Weights of a small transformer language model: value residuals.
Each number is 128 + 32 x the weight over its row's rms, rounded and kept within 0 to 255. Layers, rows and columns count from 0. The size above them is the row's rms in percent of the matrix's.

# layer 3 MLP up, 320x160, rms 0.186, rows 190-274, columns 80-159
size [113 123 100  82 102  88  35  93  96  93 111 104 104  91  95 113 113  97 109  92  91  97  92  93  96 112 115  96 104 108 100  96 101  99  95 112  97 100 104 114  29 106 104 106  88 104 108 109 106 109  95 100 101 106 117  98  36  88 104 102  89  36 100  91  97 104 109  90 110 109  94 101 121  97  89  95 110  98  39 107 106  98  96 110 120]
[[122  73 168  93 110 106 160  64 129 114 161  76 131 138 126 125 142 169 115 112 159 133 145 153 109 101 203 156 111  79 125 160 156  77 118 114  92  96 135 137 122 130 112 138  97 113 103 185 137 164 131 132 140 159  85  98 163 197 119 114 183 143 114  89 187 122  74 124 170 103 108  95 102 138 161 154  91 123 133  84]
 [ 86  75 113 134 118 121  69 106 120 145 121 149 155  60 151 192 188 181  92 134  59 192 111 126 133 165 168 124 148 104 128 213 165  57 117 100 118 147 234 114 145 107 115 150 139  83  85 119 120 123 105 113 131 122 105 103 126 117 131  49 141 124  94  92 135 149 152  84  73 147 120 151 171  87 152 158 163  79  75 158]
 [105 144 150 141 175 154 119  79  98 108 134 142  92 174 110 118 132  70 109 134 116 135 154  58 148 144 129 130  98 151  93  98 183  87  89 140 144  98 160  88 140 168  99 163 138 123  71  87 102 103 167 126 156 105 123 168 113 142 108 145 155  50 164 102 164 181 143  74 114 136 134 145 166 135  77 121 126  78  94 134]
 [152 143 178 188 112 177 171  55 128  77 147  88 108 149 115 129 184 143 107 147 123 120 125  97  85  65 117 189 176 164 176 116 194  97 127 132 122 137 152 123 144 191  62 124 128 168 162 111 110 137 168 102 127 105 129  56 114 103 158 125 138 102 173 104 130 133 116 151 142 128 145 135  98 101 103 138 135  88 119 150]
 [ 78 129 125 122 143 153 169  71 137 115  89 137 191 114 150 138 143 145 101 109 156 155 110 108 227 125 155 143 177  95 116 173  65 119 106 116 161 104 157 108 116 129  55 129 116 155 129 110 170 140 145  90 192 152 116 124 149 121 131  99 140  70 174 102 163 126 176  52 186 106 181 129 119 142 111 111 184 127 147 136]
 [100 119 136 176 120 119 166 149 120  82 180 112 129 115 147 200 117  80 186 162  81 169 117 133 126  69 147 165 202 143 146 124 117 101 121 124 188 162 152  93 132 106  85 123 120 149  96 124 136 110 150 114 143 139 150 146  86 167 134 130 186  87 153  92 150 155  62 134 121 148 198 140 153 141 141  69 168 153 117 143]
 [135  64 121 154 156 113 138 143  95 104  89 135 145  73  82 153 144 110 101  97  66 165 166 119 161 123 181 110 188  85 147 107 136  98 125 155 146  92 194 113 198 156 101 126  76 122 133 146 133 143 114 128 177 171  93 148 125 143  60 124 159  81 155  60 126 176 119 161 134 102  86 107 108 127 125 107 171 121  77 112]
 [178 138 149 106 180 142 112 136  66 133 117  99 160 140 118 124  75  71 100 141 141 146 161 142  94 124 196  74 119 147 201 184 112  87 102 103 127 141 108  82 107  84 156  80 110  41 126  89  71 157 144 132 143 118 171  89 107 147 145  82 115 148  70 160 110 108 168 143  96 162 148 128  94 131 116  95 120 147 151 139]
 [172 108 112 166 158 123  57 162  97  76 125 164 107  96 127 142 191 159 143 120  87 135 170 152 109 140 102 131 134 103 119 133 113 128 151 100 147 128 162  99  81 114 117 108  89 118 122 138 160 161 114  78 120 149 130 130 201 158 118 157 141 179 145 145 171 206 104 138  78 153 124 128 212 123  94 142 167 149  85 182]
 [148 149 125 138 156 134 128 158 134  77 163 156 106 145 110 127 164 122  88 132 136 125  97 102 125  93 131 155 152  78 197 116 153 158 120 131  96  83 121  71 121 121 108 152  91  73  76 144 130 153 123  90  91 153  71  90 104 141  54 107 179  74 148 110 126 125 166 176  88 105 115 116 120 155 149 139 196 149 159  78]
 [ 95 115 156 147 105 126 118 111 104  88 182  97 135 132 138 132 197 142 154 118 116 217 117 139 102 107 165 128 123 171 135 199 132 146 132  70 174 160 144  84 115  89  89 110 131 160 119 144 111 147 101  74 136 195 149 120 113 181  99 145 187 117 175  93 107 186 136 122  75 115 136 148 205  84 170 112 158 145 131 127]
 [110 128 127 142 137 110 174 101 145 142  75 115 130 111 130 130  94  77 107 123 106 179 137  63 152  99 189 171 112 109 132 109 141  97 117 135 117 102 119  80 157 172 141 135  75 148 132 152 155  90  97  43 196 133 131 142 194 129  69  92 163 123  85  89  72  96 144 140 146 165 187 159 134 131 130  94 124 116 150 125]
 [126 105 129  95 128 141 132  86  95 106  79 134 179 142  87 205 111 183 143 120 141 139 123 121  89 119 109  41 131 157 111 149 152  89  93 102 177 126 143  73 117 145  57 145 127 139 131 131 160 145 149 108 131 124 120  84 153 138 136 102 123 116 181  93 103 114 162 113 134 143 172  99 135 124  93 116 125 125  90  98]
 [156  88 145 147 175  78 128  98 114  63 159 125 180 121 127 109 126 182 107 135 135 156 131 163 110 141 182 144 174 161 114 137 154 146  94 114 165  76 137  70 154 156 116  99 139 101 175 101 132  91  88  27 115 121  98 193 151 117  75 120 138  67  69 109  75  95 162 129 130 123 161 173 129 123 135  89  83 111 154 104]
 [145  96 121 127 112 122 107 155  87  57 120 183 146  92 178 131  99  89 156 132  76 199 122  96 126 115 193 138 178 102 114 183 110 135 109 142 133 140 116 138 122 113 117 145 133  61 131  83 113 112 151 126 150 100  53 142 148 173 111 129 135  99 148 136 109 115 150 139  89 104 105  88 123  89 104 140  99 133 101 105]
 [117 134 119 148 156 132 147  72  84 162  39 105  90 111  94  81 112 103 135  76 123 206 127 179 130  84 154 109 119 128 208 207 158 145 101 108 106 130 164 103 122 157  93 197 128  85  55 151 147 158  93 114 150 139  92 122 125 105  97  99 146  81 157 157 156 141 183 145  84 141 121 142 166 148 109  82 116 124 142 128]
 [132  84 126 109 152 109 127  56 231 144  98 122 195  93  77 122 138 143 153  81 151 179 115 159 121 111 114 174 125 156 115 151 156  85 187 131 157 195 129 111 137 167 119 118 124 151 137 139 146  90 124  60 143 165 151  75 149 138 106 114 122  39  88 159 147 129 153  98 132  74 106 113  83 116 155 158 106 109 139 104]
 [108  99 163 134 106  89 117 115 129  99 127 100 119 119  72 145 145  84 173 126 150 118 166 138 139  91 187 129 193 133 140 143 151 187 100 109 144 194 132  94 107 180 147 113  30  96 139 123 149  77 157 125 152 151  77 168 133 120  79 154 227  56 141  40 167  90 152 122 131 118 123 159 114 122  89 106 121 109 175 120]
 [ 70  50  86 124 134 108 113 142 116 132  53 127  89  84 141  99 100  81 100 109  93 163 146 181 115 125 127 187 140  41 112  98 172 124 189 113 120  97 204 137 138  95 120 167 122 119  52 133 144 105 109 139 122 130 139 164 171  88 140  82 136 141  80 121 100 157  81 110 135 123  60 175 173 140 121 173 174 130  95  78]
 [172 159 200 157 155 136 106 136 137  54 164  87 149 116 152 157 151 135 116 149 138 151  93 114  90 130  87 133 189  87 164 124 102 151 121 157 112 106 127 113  99 120 139 174  95 159  91 142 107 139  99 121 155 200  93 116 105  81 107 118 155 137  96  46 103 112 112 158 114 127 161 136 119 150  97 112 108 103 130 127]
 [146  61 124 132 216 106 163 130 127 139  98 151 146  97 140  94 106 132 158  30 132 163 108 134 133 113 104 129 145 106 104 136 143 109 127  95 126  79 173 140 196 133 117 124 133  84 125 155 151 180 109  95 127 128 117 121 133 117  76  61 134 116 157 118 154 119 130 117 137 165 110 101 129 219 135  86 174 115 136  92]
 [150 125 153 138 144 149  94 135 195  92 130 135 198  95 139 136 187 168 149  64 163 114 202 184 177 163 127 120 115 105 135 162 171  98 106 141 153 129 177 144 165 138 103 137 121 147  85 125 142 146 107 155 129 130 146 167 116 120 121  91  94 111 106 126 179 137 153 136  64  86 130 110 156 128 116  61  86 130 145 101]
 [116 122 107 148 125 109 157 107 153 166  76 128  53 169 125 132  63 152  99 136  91 179 100 155 138  56 133  82 171  73  92  63 120 113 142  96 105  88 188 155 103 130 146 143 111  88 139 170 126 164 155 163 168 130 141 155 123  83 134 130 121 145 140 107 136 149 144 144 126 148 143  88 135 111 117 113 140  96 162  77]
 [143 135 194  90 174 139 166 131 115 116 138 108  80  80 124  71 105 105  98 139 140 107 152 103 151  87 162 172 104 103 155 112 129 170 133  88 143 174 205  53 151  80 111 171 142 160 107 120 143 121 175  60  97 160 132 131 104 151  98  73 108 101 121 143 116 136 148 101 147 129 131 117 176 166 108 118  94 177 152 109]
 [204 121 107 133 139 125 152 125 136  79 137 106 157 162  91 121 152 155  96 133 102 141 129  79 167  91 112  91 134 130 126 104  77 134 169 157 153 125 113 126 156 110  79 124  88 125 179 133 101  78 172 126 185 144 122  88 142 153 124 109 145  88 120 122 172  95  82  69 139 112 129  77 106  47 127 128 157 126 137  79]
 [ 94 129 184  99 174 150 144  61  91  79  68 129 122 122 142  97 128 129 165 136 110 207 152 132 117  73 227 112 113 164 184 166 110 136 116 157 117 120 199  77 113 151  11 147 136  74 133 140 151 103 126 142 155 122 139 122 162  71 139 146 119 119 128 116 100 166 110 132 103 165 137 120 162 115 154 146 100  88  90 108]
 [156 128 153 149 165 106  92  62 150 153  81 121 181 133 134 124 128  81 123  91  30 143 153 104 107 108 147 105 105 109 101 191 181  76  87 124  86 151 171 101 153 106 152 105 140 108  98 129 147  74 110 131 185 125 133 152 123 100 111 104 116  82  90 138 104 141  87  72 134 116 115 157 170 110 150 121 213 103  43 141]
 [110 134  97 159 203 154 102 121  75 106 139 123 158 139 163 145 109 113 125 148  85 155 115 165 113  62 214 146 125 112 137 110 184 140 112 110  88 130 136 119 172 181 125  97 112 126 118 115 131 153 151  78 200 109 171 120 176 107  94 106 147 132 111  75 119 127 195 146 122 112 171 155 197 169 184 136 174 175 170 120]
 [138 137 150  87 111 146 103 105  55 109  74 149 153 129 102 157 213  86  91 147 130 192  94 148 152 144 130 109 149 144 108 146 162 104 132 128  89 114 144 143 160 161 140 206 113  78 118 100 107  92 102  64 163 156 133 105  80 109 107 112 135  77 124  97 108 109 114 152 140 126 112  59 116 114 162 163 171 145  97 102]
 [130  78  97 149 153 100 177 131 104 102  72 127 197  84 156 155 121  60 105 143 111 126 151 129 164 108 172 127 149 141 108 128 130  60 113  80 144 128 132 128 112 141 125 141 135  71 141  98 114 161  98 151 210 116  96  97  95 101 119 100 148  66  73  68 129 130  92 125  95 100 110 127 205 152 150 124 156 149 158 111]
 [ 90  73 136  78 119  96 111 165  87  90 112 164 107  67 165 135 132  84 133 131  83 133 103 167 115 148 136  84 185 107 111 144 168  88 178 107 129 138 193 164 117 156  81 211 146 115  77 123 160 116 142 114 157 198 166 109 146  93  98 135 142  94 138  53  56 158  86 141 135 100 107 123 134 139 135 138 144 147  97 141]
 [152 121 180 121 121 105 147  94 119 149 144 110 124  97 100 151 157 163  75  93 123 117  87  84 154 144 115 157 177  67 120 120 133 117 198 158 150  93 111 146 105  87 108 116 115 113 161 137 111 119 144 124  93 199  90  85 215 189  79 118 154 102 104  94 112 186 126 154 165 152 158 122 148 105 141 114 134 135 119 114]
 [201  86 179  90 116 111 161 155 222 129 139 139 131  95 134 114 128 126 121 103 119 137 139 124 114 123 126 148 172 173 148 213 134 148 138  71 166  75  96  84  90 156 109 135 123 136 161 132 111  91 118  93 118 135 183 129 141 151  96 152 116 123 129 132 185 170 141 141  95 119  82 115 131 127 121 114 124 129 138 135]
 [147 135 123  98 164  83 140 127 169 126 102 150 113 152 137 132 119 194 133 100 119 208 109 173 110 135 161 116 147 118 162 116 111  79  90 153  90 125 127 142 114 117  92 114  52  90 130 142 129 106 186 114 133 158 170 129 120 185 103 150 167 100 188 124 132 184  99  82 137 109 145  48 113  96 113  55 161 139 155 116]
 [184 125 189 140 102 140 125 145 109  68  77 113 105 133  61 124 183 151 154 137 128 147 196 135 114 132  94 139 225  84 167 150 161  85 108 116 125 178 136  90 148 103 117 170  63 126 117 139 161 132 111  88 120 113  65 122 118 117  35 131 108 119 121 111 114 107  93  93  86 190 102 166 106 157 111 126 140 177 162 130]
 [119 111 127 153 170 139 174 122 129 148 152 161 146 125 162 174  88 147 116  92 156 163 152 104 122 106 165 153 155 124 115 112 179  97 122 137 118 108 187 129 163 169  86 135 133 115 106 161 101 124 191  64 160 135 148 113 147 109 144 130 140 104 145 138 108 204 127  79 140 119 136  79 144 130 169 140 176  72 139 125]
 [ 95 132 164 133 146 104 151 119 151 125 118 116  72 153  83 151 171 131 149 113 126 113 155 129 140 152 152 135 225 140 149 123 115 152 120  79 118 169 115 125 161  72 146 103 124 116  79 208 202 167 152 128 176 125 129 103 144 137 122 157 148  76 139 125 178 107 187 145 136 104 152  73 110  75 137  85 122  87 132 179]
 [ 91 130  84 102 109  75 121  86 132 141 101 119 161 126  91 151 115 121  95 100 115 130 138 151 120 113 104 131 135 145 118  95 190 109 154 132 135 108 136  89 173  85 136 116  96 124 137 220 142 109 155 114  97 150 115 125 190 108  89 137 159  93 165 137 137 197 147 126 102 103 154  69 108 102  72  78 158 160  77 126]
 [194 114 163 144  76 137 156 157  70  90  90 105 102 179 114 127 128 155 120  93  85 129 136 139 133 109 123 174 114  90 164  91 147 110 137 146 116 106 150 137 121 105 130 126 106 137 145 188 118  91 140 100  99 153 111 135 196 134 128 154 179 158 115  59 124 160  90 142 150  97 108 146 191  97 110 131 143  72 123 133]
 [113 151 119 154 140  96 146 105 146 133  81 141 143 120 143 113 127 168 201 146  69 138 151 166 112 141 126  93 148  93 120 111  95  65 124 128 148 105 152 149 135 104  98 119  86  80 132 116  99 195 139 110 154 117 163 103 147 144 188 145 138 164 102 148 179 181  80 188  86 160  80  91 182 117  86 101 122  88  49 122]
 [132 120 160 135 120  82 161  81 142 134  96 116 152 114  81 181 170 119  99  74  86 143 170 114 145 102 142 134 145  99 163 153 147 131 120  73 138 109 206  71 168 133  82 145  81 129 135 166 141 165 174 121 165 163  67 121 189 151  95 115 164 142 139  92 133 170 109 149  83  96 157 121 131 128  78  66 170 120  73 108]
 [132  83 114 114 186 138 152  76 139 129  67 109 119 115  80 160  97 130 102  83 151 118 163 162 144  79 161 103 151 124 128  92 112  40 178 123 118 115 141 114 102 136 141 121 140 103 139 141  90 153 119  43 127 196 146 147 140 115  67 123 121 173 115 116 132 176 195 109 136 162 142  61 126 176 119  91 151 134 117 126]
 [166 103 157 198 102 119 147 133  95 144  79 129 143 141  98 149 127  79 171 123  85 121 188  97 127  96 139  77 138  88 164 213  96 133 108 100 138 135 139  92 157 107 133  96 119 130 105 113 126 130 145 132 116 246  72  82 109 160 128  68 163 103 107 128 130 194 155 112 115  79 160  70 123  64 168 139 173 128  87 109]
 [120  77 133 168 133 156 140 136  54 147 160 121 145  94 159 153 167 157  68  90 142 127 129 205 135  74 144 137 133  74 104 136 169 113 117 122 111 118 140  66 156 126 118 143 136 150  83 103 138 102 149 112 159 129 118  80 128 156  77 113 148 157 150  84  91 117 155 107 131  68 163 137 132  55  92  95 129 160  79 127]
 [172 134 170 167 139  99  83  86 177  94 158  93 117 139 108 145  82  97  90 151 107 133 138  88 181 103 133 104 148 131 125 119 132 156 129 110 122 154 146 127 113 180  82 161 145 150 133  97 102 165 173  85 159 168 121 113 145 163 136 133 125  86 112 122  87 161  91 122 146 144 148  82 174  75 101 147 120 145 185 142]
 [173 138 121 161 198 106 167  94 145 134  74 107 140 130 119 149 110 115 177 147  94 151 111 131 158 126 151 133 160 120 143 138  83  70 151 117 167 172 136  85 139 112 108 186 122 127  82 116 142 145  85 108 155 111 171  59 128 144 159 144 146 138 118 127 146 128  65 143 124 138 118 168 174 106  48 133 194  71 173 142]
 [ 92 146 124  97 125 150 154  85  68 147  76 143 182  88 156  77 135 140 131 103  60 133 104 107  87  99 157 113 115 155 126 169 149  74 125 124 151 149 150 130 138 161  89 168 120 117  68 175 177 149 129 139 193 132 131  63 173 142 117 148 138 112 121 138 114 110 102 131 131  77  99  65 111 105 155 165 124 123  89  46]
 [113  93 166 143 170 151 167 103  34 122 103 100 136 102 109 123 133 109 115  73 133 108 152 192 140 103 160 143 138  73 172 147 131 174 191 115  71 133 134 127 160 161  57 103 140 140  92 195 106 118 113  60 102 155  89 168 122 145 100 144 163 152 141 129 143 137 127 121 141  81 115  79 158 136 159  80 173  76  81 164]
 [134 135 105 192  77  87 165 147  79  61  95 102  79 167 157 139 135  94 106 150 145 139 118 123 111 128 168 168 171  70 174 177 184 120 139 111 147 162 146  86 130 156 116 127 117 101 134 172 136 167 134 117 115 137 126 124 156 109 107  48 130 149 163 132  71 135 130 147 153 148  47 126 170 171 122  55 139 118 124 138]
 [121 108 117  88  99 132 123 127  56 102  91  75 104 102 164 127 179 155 152 136 153 134 115 108 167 196 130 164 167 142 199  98 175 138 155 121  84 122 149 122 161 152 104 121 135 131 128 137 143 132  92 139 165 139 110 113 148 158 155 135 173  99 235 144 156 189 126 100  52 103 176 133 132  93 144 142  75 151 104  93]
 [121 143 169 173 124 154 146 139  99  70 122 123 157 136  52 179 116 139 142 119  71 177 111  99 181  69 130 111 112 171 121 163 129  78  93 140 179 172 125  51 110  91 147 150  95 161 128 131 144 124 130 120 124 197  87 110 181 123  97 113 138 115 148  91 106 178 100 169 136 121  96 145 190 103  55 127 166  98 100 120]
 [155 139 102  94 123  87 127 153 134 118 109 152 126  79 164 102 190  71 149 113 128 147 133 190 152  81 134  83 105  94 165 104 166  40 155 131 113 147 130 138 151 147 133 121 122 100  66 104  57 137  85 133 153 124 136 138 153 146 121  64 200 129 151 131 170 172 150 104 114 155  82 138 195  69 126 156 136 137  53  73]
 [142 147  76 136 139  99 158 136 149 114 156 109 149 107  88 181 122  95 131 136 132 147 121 138 108 103 210 110 155 132 201 109 140 141 149 137  96  70 117 111 123 133 146 133 107  52 142 137 114 135  91 144 158 215 168 142 162 106 149  88 172 122 168 120 119 168  93 113 101 102  96 103 122 150 152 108 103 170  89 167]
 [117  65 129 127 136 146 116 142 126 140 164 154 158  68 108 149 128  83 126 114  75 153  90 164 142 109 162 117 113 147 161 108 153  99 180 107 145 161 111 155  99 143 105 115 133 109 141 164 193 170  83  63 156 114 170 145 126  97 143  95 161  76 132 122  95 142  61 135  91 146 180 138 177  91  27 153 168 121  81 116]
 [ 95  11 123  65 130 147  87 154 107 137 104 159 162  97 169 100  96 159  92 128 138 193 133 118 133  64 164 106 162 139 129 131 118  50 165 109  77 108 147 131  85 128 111 145 116  94 101 146  95 123 138 127 128 146  63 150 167  97 134 107 144 106 168 121  95 137 146 101 125 114  81 164 172 113 175 158 110 144 124 113]
 [156  68 110  88 144  50 109 139 134  98 127  66 141 108 158 148 104 106  86  65 133 128 198  83 165 125 173  82 105 135 133 175 152  81 127 110 191 134 144 125 124 162 129 169 106 174 124 111  85  77 141 111 138 180 130 165 142 176  98 117 132 152 167 140 134 114 103 161 123  67 103 114 125 100 145 126 129 126 145 108]
 [157 102 122 105 148  51  76  86 158  88  75  72 135  66  56 182 124 135 107  85  71 203 123 140 181  94 133  88 153 126 165 154 122 120  92 130 160 127 174 108 136  84  76 134  92  67 123 123 111 127 141 136 161 190  82 105 174 144 119 117 168 100 161  86 122 154 128 139  97 112  94  93 120 108  83  93 159  80  70 110]
 [151 101 122 128 183  90  91 134 201 123  76  51 142 141 135 136  77 146 120 120 169 158 176 111 149  65 172 137  98 135 114 104  94 127 113 155 135  60 128 142 109 156 170 163 108 138 160 148 129 123 141 115 171 173 137 117 136 133  72 120 122 170  73 137 104 139 154 125 141  91 149 138 175 128 126 131 164 140 116 170]
 [114 148  91 146 150  80 166 149 177 124 143 120 151 163 156 134  96 123 139  97 133 138 131  92 145  93 118 112 200  87 152  97 101  47  86 123 166 119 172 112 114 147  93 192 113  84 100 213  70 131 114 113 138 146 144 171 124 192 154 138 127 140 113 140 137 211 112 126 137 167 109 104 190 174  93 113 101 112 127 134]
 [160 106 155 115 151 146 184 166 139 110 122 124 137 137 164  46 149 127  93 104  93 127 124  83 125 135 100 120 154 128 202 203 162  57 159 131 153 128 127  64  76  93 143 151 117 167  79 127 141 108 189  93 178 102 111 131 128 123 161 144 159 130  95 130 111 146 139  98 169 109  85 159 149  84 122  91 104 154 145 154]
 [133  44 167  87 109 100  98 149 142 163  93 148  60 135 129 161  98 145 166  82 169 130 103  91 108 150  99 157 155 135 144 143 213 130 113 176 122 158 152 104  98  99 121 195 137  61  98 171 125 172 151  72 105 135 104 132 152 132 170  86 140 164 104 104  66 165 147  54 139 110  63 136 125 110 146 158 138 120  56  99]
 [125  79 117 144 136 105 141  72 151  73 125 139 105  70  91 147 159 127  99  99 116 193 101 125 173  87  83 138 161 131 188 131 175 103 115 121 128  96 155 118 131 122  75 167 123  78 105 142 103 125 147  98 148 184 110 110 132 151  98 109 151 129 160 136 126 143 102 139  88  77 110  99 162 142 127 104 132  59 110  67]
 [147 164 144 105 121 156  86  89 137 139 112 102 145 118 176 129 180 111 147 116  94 142 124 119 132 135 135 150 217 128 160 125 161  80 144 126 137 126 143 117 122 108 106  99 127  67  71 115 113  42 178  79 175 153 123 151 164 129 181 176 120  83 173  89 113  86  64 113 120 136 146 107 141 166 120 140  97 120  78 109]
 [177 127 106 113  92  92  95 144 155 102 128 148  81 147 108 103  87 107 165  84 138 105 105  76 109 138 131 135 173  95 152 129 105 142 195 104 130  98 179 138 104 133 123 158 124  51 146 153 126 134 154 109 156 120  90  94 104 168 172 154 116 140 159  50 152 133 115  82  87 110  88  74 106 114 162 111  93 121 111 114]
 [168 137 154  85 129 117  93  62 109 143  98 172  51 160 127 159 162 139 128 123  73 165 154  89 144 126 139 109 210 150 134 139 152  93 115 152 114 163 133 116  78 109 152 202 122 157 109 113  51  75 145  94 124 192 105  88 113 175 115 121 157  77 106 132 132 152  70 158  97 164 115 124 182 103 171 125 112  83 145 148]
 [115 117 155 132 116 123 160  76 182  95 104  98 108 107 139 179  79 156 101  96 127 127 162 142 185 119 163 114 156 142 119 133  86  68 127 156 162 143 130 133  97 202  96  96 103 118 141 115 184 142 107 109 162 128 113  78 132 153 124 160 160 119 114  20 103 128 127  65 168  66 161 102  91 124 141 178  83  97 146 139]
 [178  90 134 131 156 130 132 108 134  99 108 141  99 156 131 152  97 102 162  47  98 148 174 112 111 169 140 184 181 148 116 102 167 131 131 164 100  83 123 115 169  86 139 103 119  94 112 151 157 125 134 112 153 160  87  95 120 190 126 130 152 121 153 154 181 142 178 101 174  93  88  76  59 148 162 102 127 150 157 115]
 [205 112 107 103 162  80 159  74 100  83 115 111  87 124 135 138 107 166 138 134 176 112 113  51 179 120 146  95 153 114 131 121 171  81 124 146 194 125 126  96 110 185 115 110 153  50 126 125 127 130 171 149 185 111 114 199 136 104 164 158 172  65 108 101 183 149 101  97 151 113 147 125 162 108 154 122 108 143 127 103]
 [165 104 110  76 129  94  96 144 140 146 130 125 151 103 132 102 133 124 134 101  75 201 125  83 121 102 184 102 145 147 152 122 168  97 139 136 110 130 142 127 112 111  89 164 129 140 130 150 143 176  91 100 207 162 170  55 137 121 143 106 127 166 136 154 144 237 152 168 142 189 135 129 142 102 154 141 123 126 144 136]
 [118 147 145 126 125 136 154 116 122  48 130  75 112 131  90 153 114 123  85 124 139 137 166 150 160  96 165 142 168 135 136 144 152 131 124 123 126 135 118 151 145 123 123  98 111 146  84 172 162 114 101  80 114 157  94 124 134 205 100  93 152 147 107 121 149  91 126 114 106  97  93 166 173 146 179 144 181 131 145  75]
 [119 114 101 128 153 172 145  63 137 114 123  73 149  86  98 149 175 122  89 119 108 116  83 138  59  94 142 128 134  92 141 139 160 125 159 144 121 113 173  87  86 128 156 173 101 168 104 121 119 116 180  59 148 191 151 154 180  91  95 128 167 113  89  42  89 112 168 141 138 153 115 130 104  93 141 110 168 107  93 133]
 [170 108 108 113 121 174 149 111  76 151 144 136 194 111 148 126 143  62  75 128 128 122 186 120 130  90  76 109  96 140 166 114 127 119 206  85 141  88 183 128 141 159  78 119 105 100 131 175 172  84  61  90 126 190 125 119 142 112 135  99 102 181  74 148  83 127  86 139  98  99 155  44 124  76 118 120 171 134  51 156]
 [165 114 120  90 101  70 116 125 161 148 111 107 123  98 103 174 114 111 115 121  52 159 209 141 197  96 193 127 117 133 138 128 121 108  98  68 110 128 136 139 110 130  75 133 134 138  93 142 149 126 138  70 137 167 155  47 105 154 115  70 119 112 154 103 165 188 133 160 131 137 162  73 185 120  67  89 138 151 129 123]
 [196  84 158 163 158 143 143 141  98  63 153  88 121 145 152 144 187  64 191 127  95 171 125  75 107 133 111 137 177 135 107 153  93 136  67 121 101  74 151  99 125 174 109 136  90 153 158 148  99 187 132 128 123 140 127 112 177 131 100 137 122 110 157 166 100 168  99 107 128 120 147 106 170 135  97 138 143 150 146 165]
 [119 116 206 120 128 125 119 141 141 158  78 105 172  97 142 107 146 167  90 112  81 118 125  94 179  97  97  91 105  41 186 125 112  84 159 131  90  80 134  95  67  72 137 108  95 130 125 142 106 134 136 143 116 194 127 107 185 120 134 145 137 105 105  44  76 148 156 152  90 104 127  82 162 141 114 133 153 127  67 114]
 [177 132 161  92 116 127 113 152 143  85  94 166 141  71 134  99 146 101 103 107 115 171 112 106 198  81 150 125 125 125 159 114 195  43 126  96 112  97 144 105 167 145  88 124 148 134 151  96 136 142 124 154 108  92 150 146 137 211 157 100 157 148 160 114 154 143 166  57  84 128 108  47  94  92 158 117 170 166  88 124]
 [138 123 134  89 113 123 170 142 108 140  65 113 131 114 140 145  99 103  96 158 128 126 130 195 137 145  92 121 118 136  86 154 126  87  96 116  72 163 143  95 205  98 120 165 118 166 136 104 153 121 145  93 163 146  75 125 128 182 103 127 145 128 131  65 120 129 145  92  63 159 140 148 184 111 158 150 125  95  95 120]
 [155  93 176 173  93 103 144  55 136 133 133 144 109  95 152 208 167  94 118 129 121 111  82 134 148 115 195 127 137 156 176 111 108 106  85 127 108 161 132 111 125 169 134 103 124  61  99 127 118 191 137  78  82 130 131 148 110 173 108 143 131 117 130 113 101 153 109 145 112 176 134  93 155 123 154 134 129 137  81 143]
 [180  95 121 134 128 108 155 117 129 102 130  64 147 105 146 115 144 119  68  92  88 166 116 126 150  90 108 133 159 116 159 124 161  81 119 102 145 165 184  76 130 117  55 172 116 104 110 145 123 124 141 113 140 183 104 149 187 141 107 135 180 113 137  63 142 155  91 140  99 132 119  76 113  92  74  88 135  74  78 111]
 [160  47 111 104 148 107 148 104  53  91  86 121  99 135 134 159 122 115  79 133 136 118 160 175 158 100 167 105 174 142 139 106 199 148 159  95 128 131 110 106 127 152 119 182 122 128  92  92 111  99 103  64 205 135 140  88 147  96  48  53 157 104 101  66 111 118 135 100 133 147  79  72 169 127 118 149 131  72 142 100]
 [180 113 114 123 134 122 167 158 158 150 128 137 118 100  70 135 151 149 171 142 129  98 178  99 122 163 124 113 130 178 136 138 131  63 100 110  76 137 132 138 116 102  87 187 137 167 154 162 131 124 140  53  99 113  92  96 110 139 116 127 140  92  85 132 157 193 137 140 144 199  62 105 185 134 135 110 163 117 133 118]
 [167 108 144 172  97 168 139 136  85 100 120 108 118 131 111 112 130 117 134 116 117 142 161  73 168 117 121 103 156  83 174  94  74 100 101 136 147  97 119 111 143  54 125 163  37 110  56 152 134 121 145 100 144  97  68 126 139 121 157 158 206 154 124 143 141 150  65 115 121  90 174 146 197 103  96  97 101 103 148 163]
 [156 137 117 122 152  67 149 142 159 119 126 104 139  44  25 126 146 144 125  86  82 125 135 158 174  90 102  83 144 165 126 151 152  58 137 147  90  73 112 107 156  98 104 103 110 148 100 106 163 141 172  71 123 114 126  73 108 115 132 127 121  78 104 152 195 142 114 113  85 156 109 104  81 140  53 121 172 122 149 168]
 [169  63 133  83 161 122 104 169 163 109 162 165  85 173 128 106 181 119 153  96 128 171 141 120 142 152 147  93 122 126 132  95 124 103 117 109 170 194 152 121 133 137 126 204 130  77 129 132  84 169  96 133 144 128 123 117 124 197 135  75 147 156 128 126 187 156 119 159  95 136 142 131 151  79 153  42  82 130 117  87]
 [147 130 122 104 142 106 112 106 156 130  44 113 119 126 109 136 164 126 168  44 106 108 145 155 182 128  92 109 107  40 135 154 124  66 141 113 138 117 121  47 116 128  51 194 116 132 125 109 115 122 154 124 167  99 127 141 108 178 152 139 120 110 148 118 141 166  99 168  57 156 172 126 176 115  87 105 129 144 139 152]]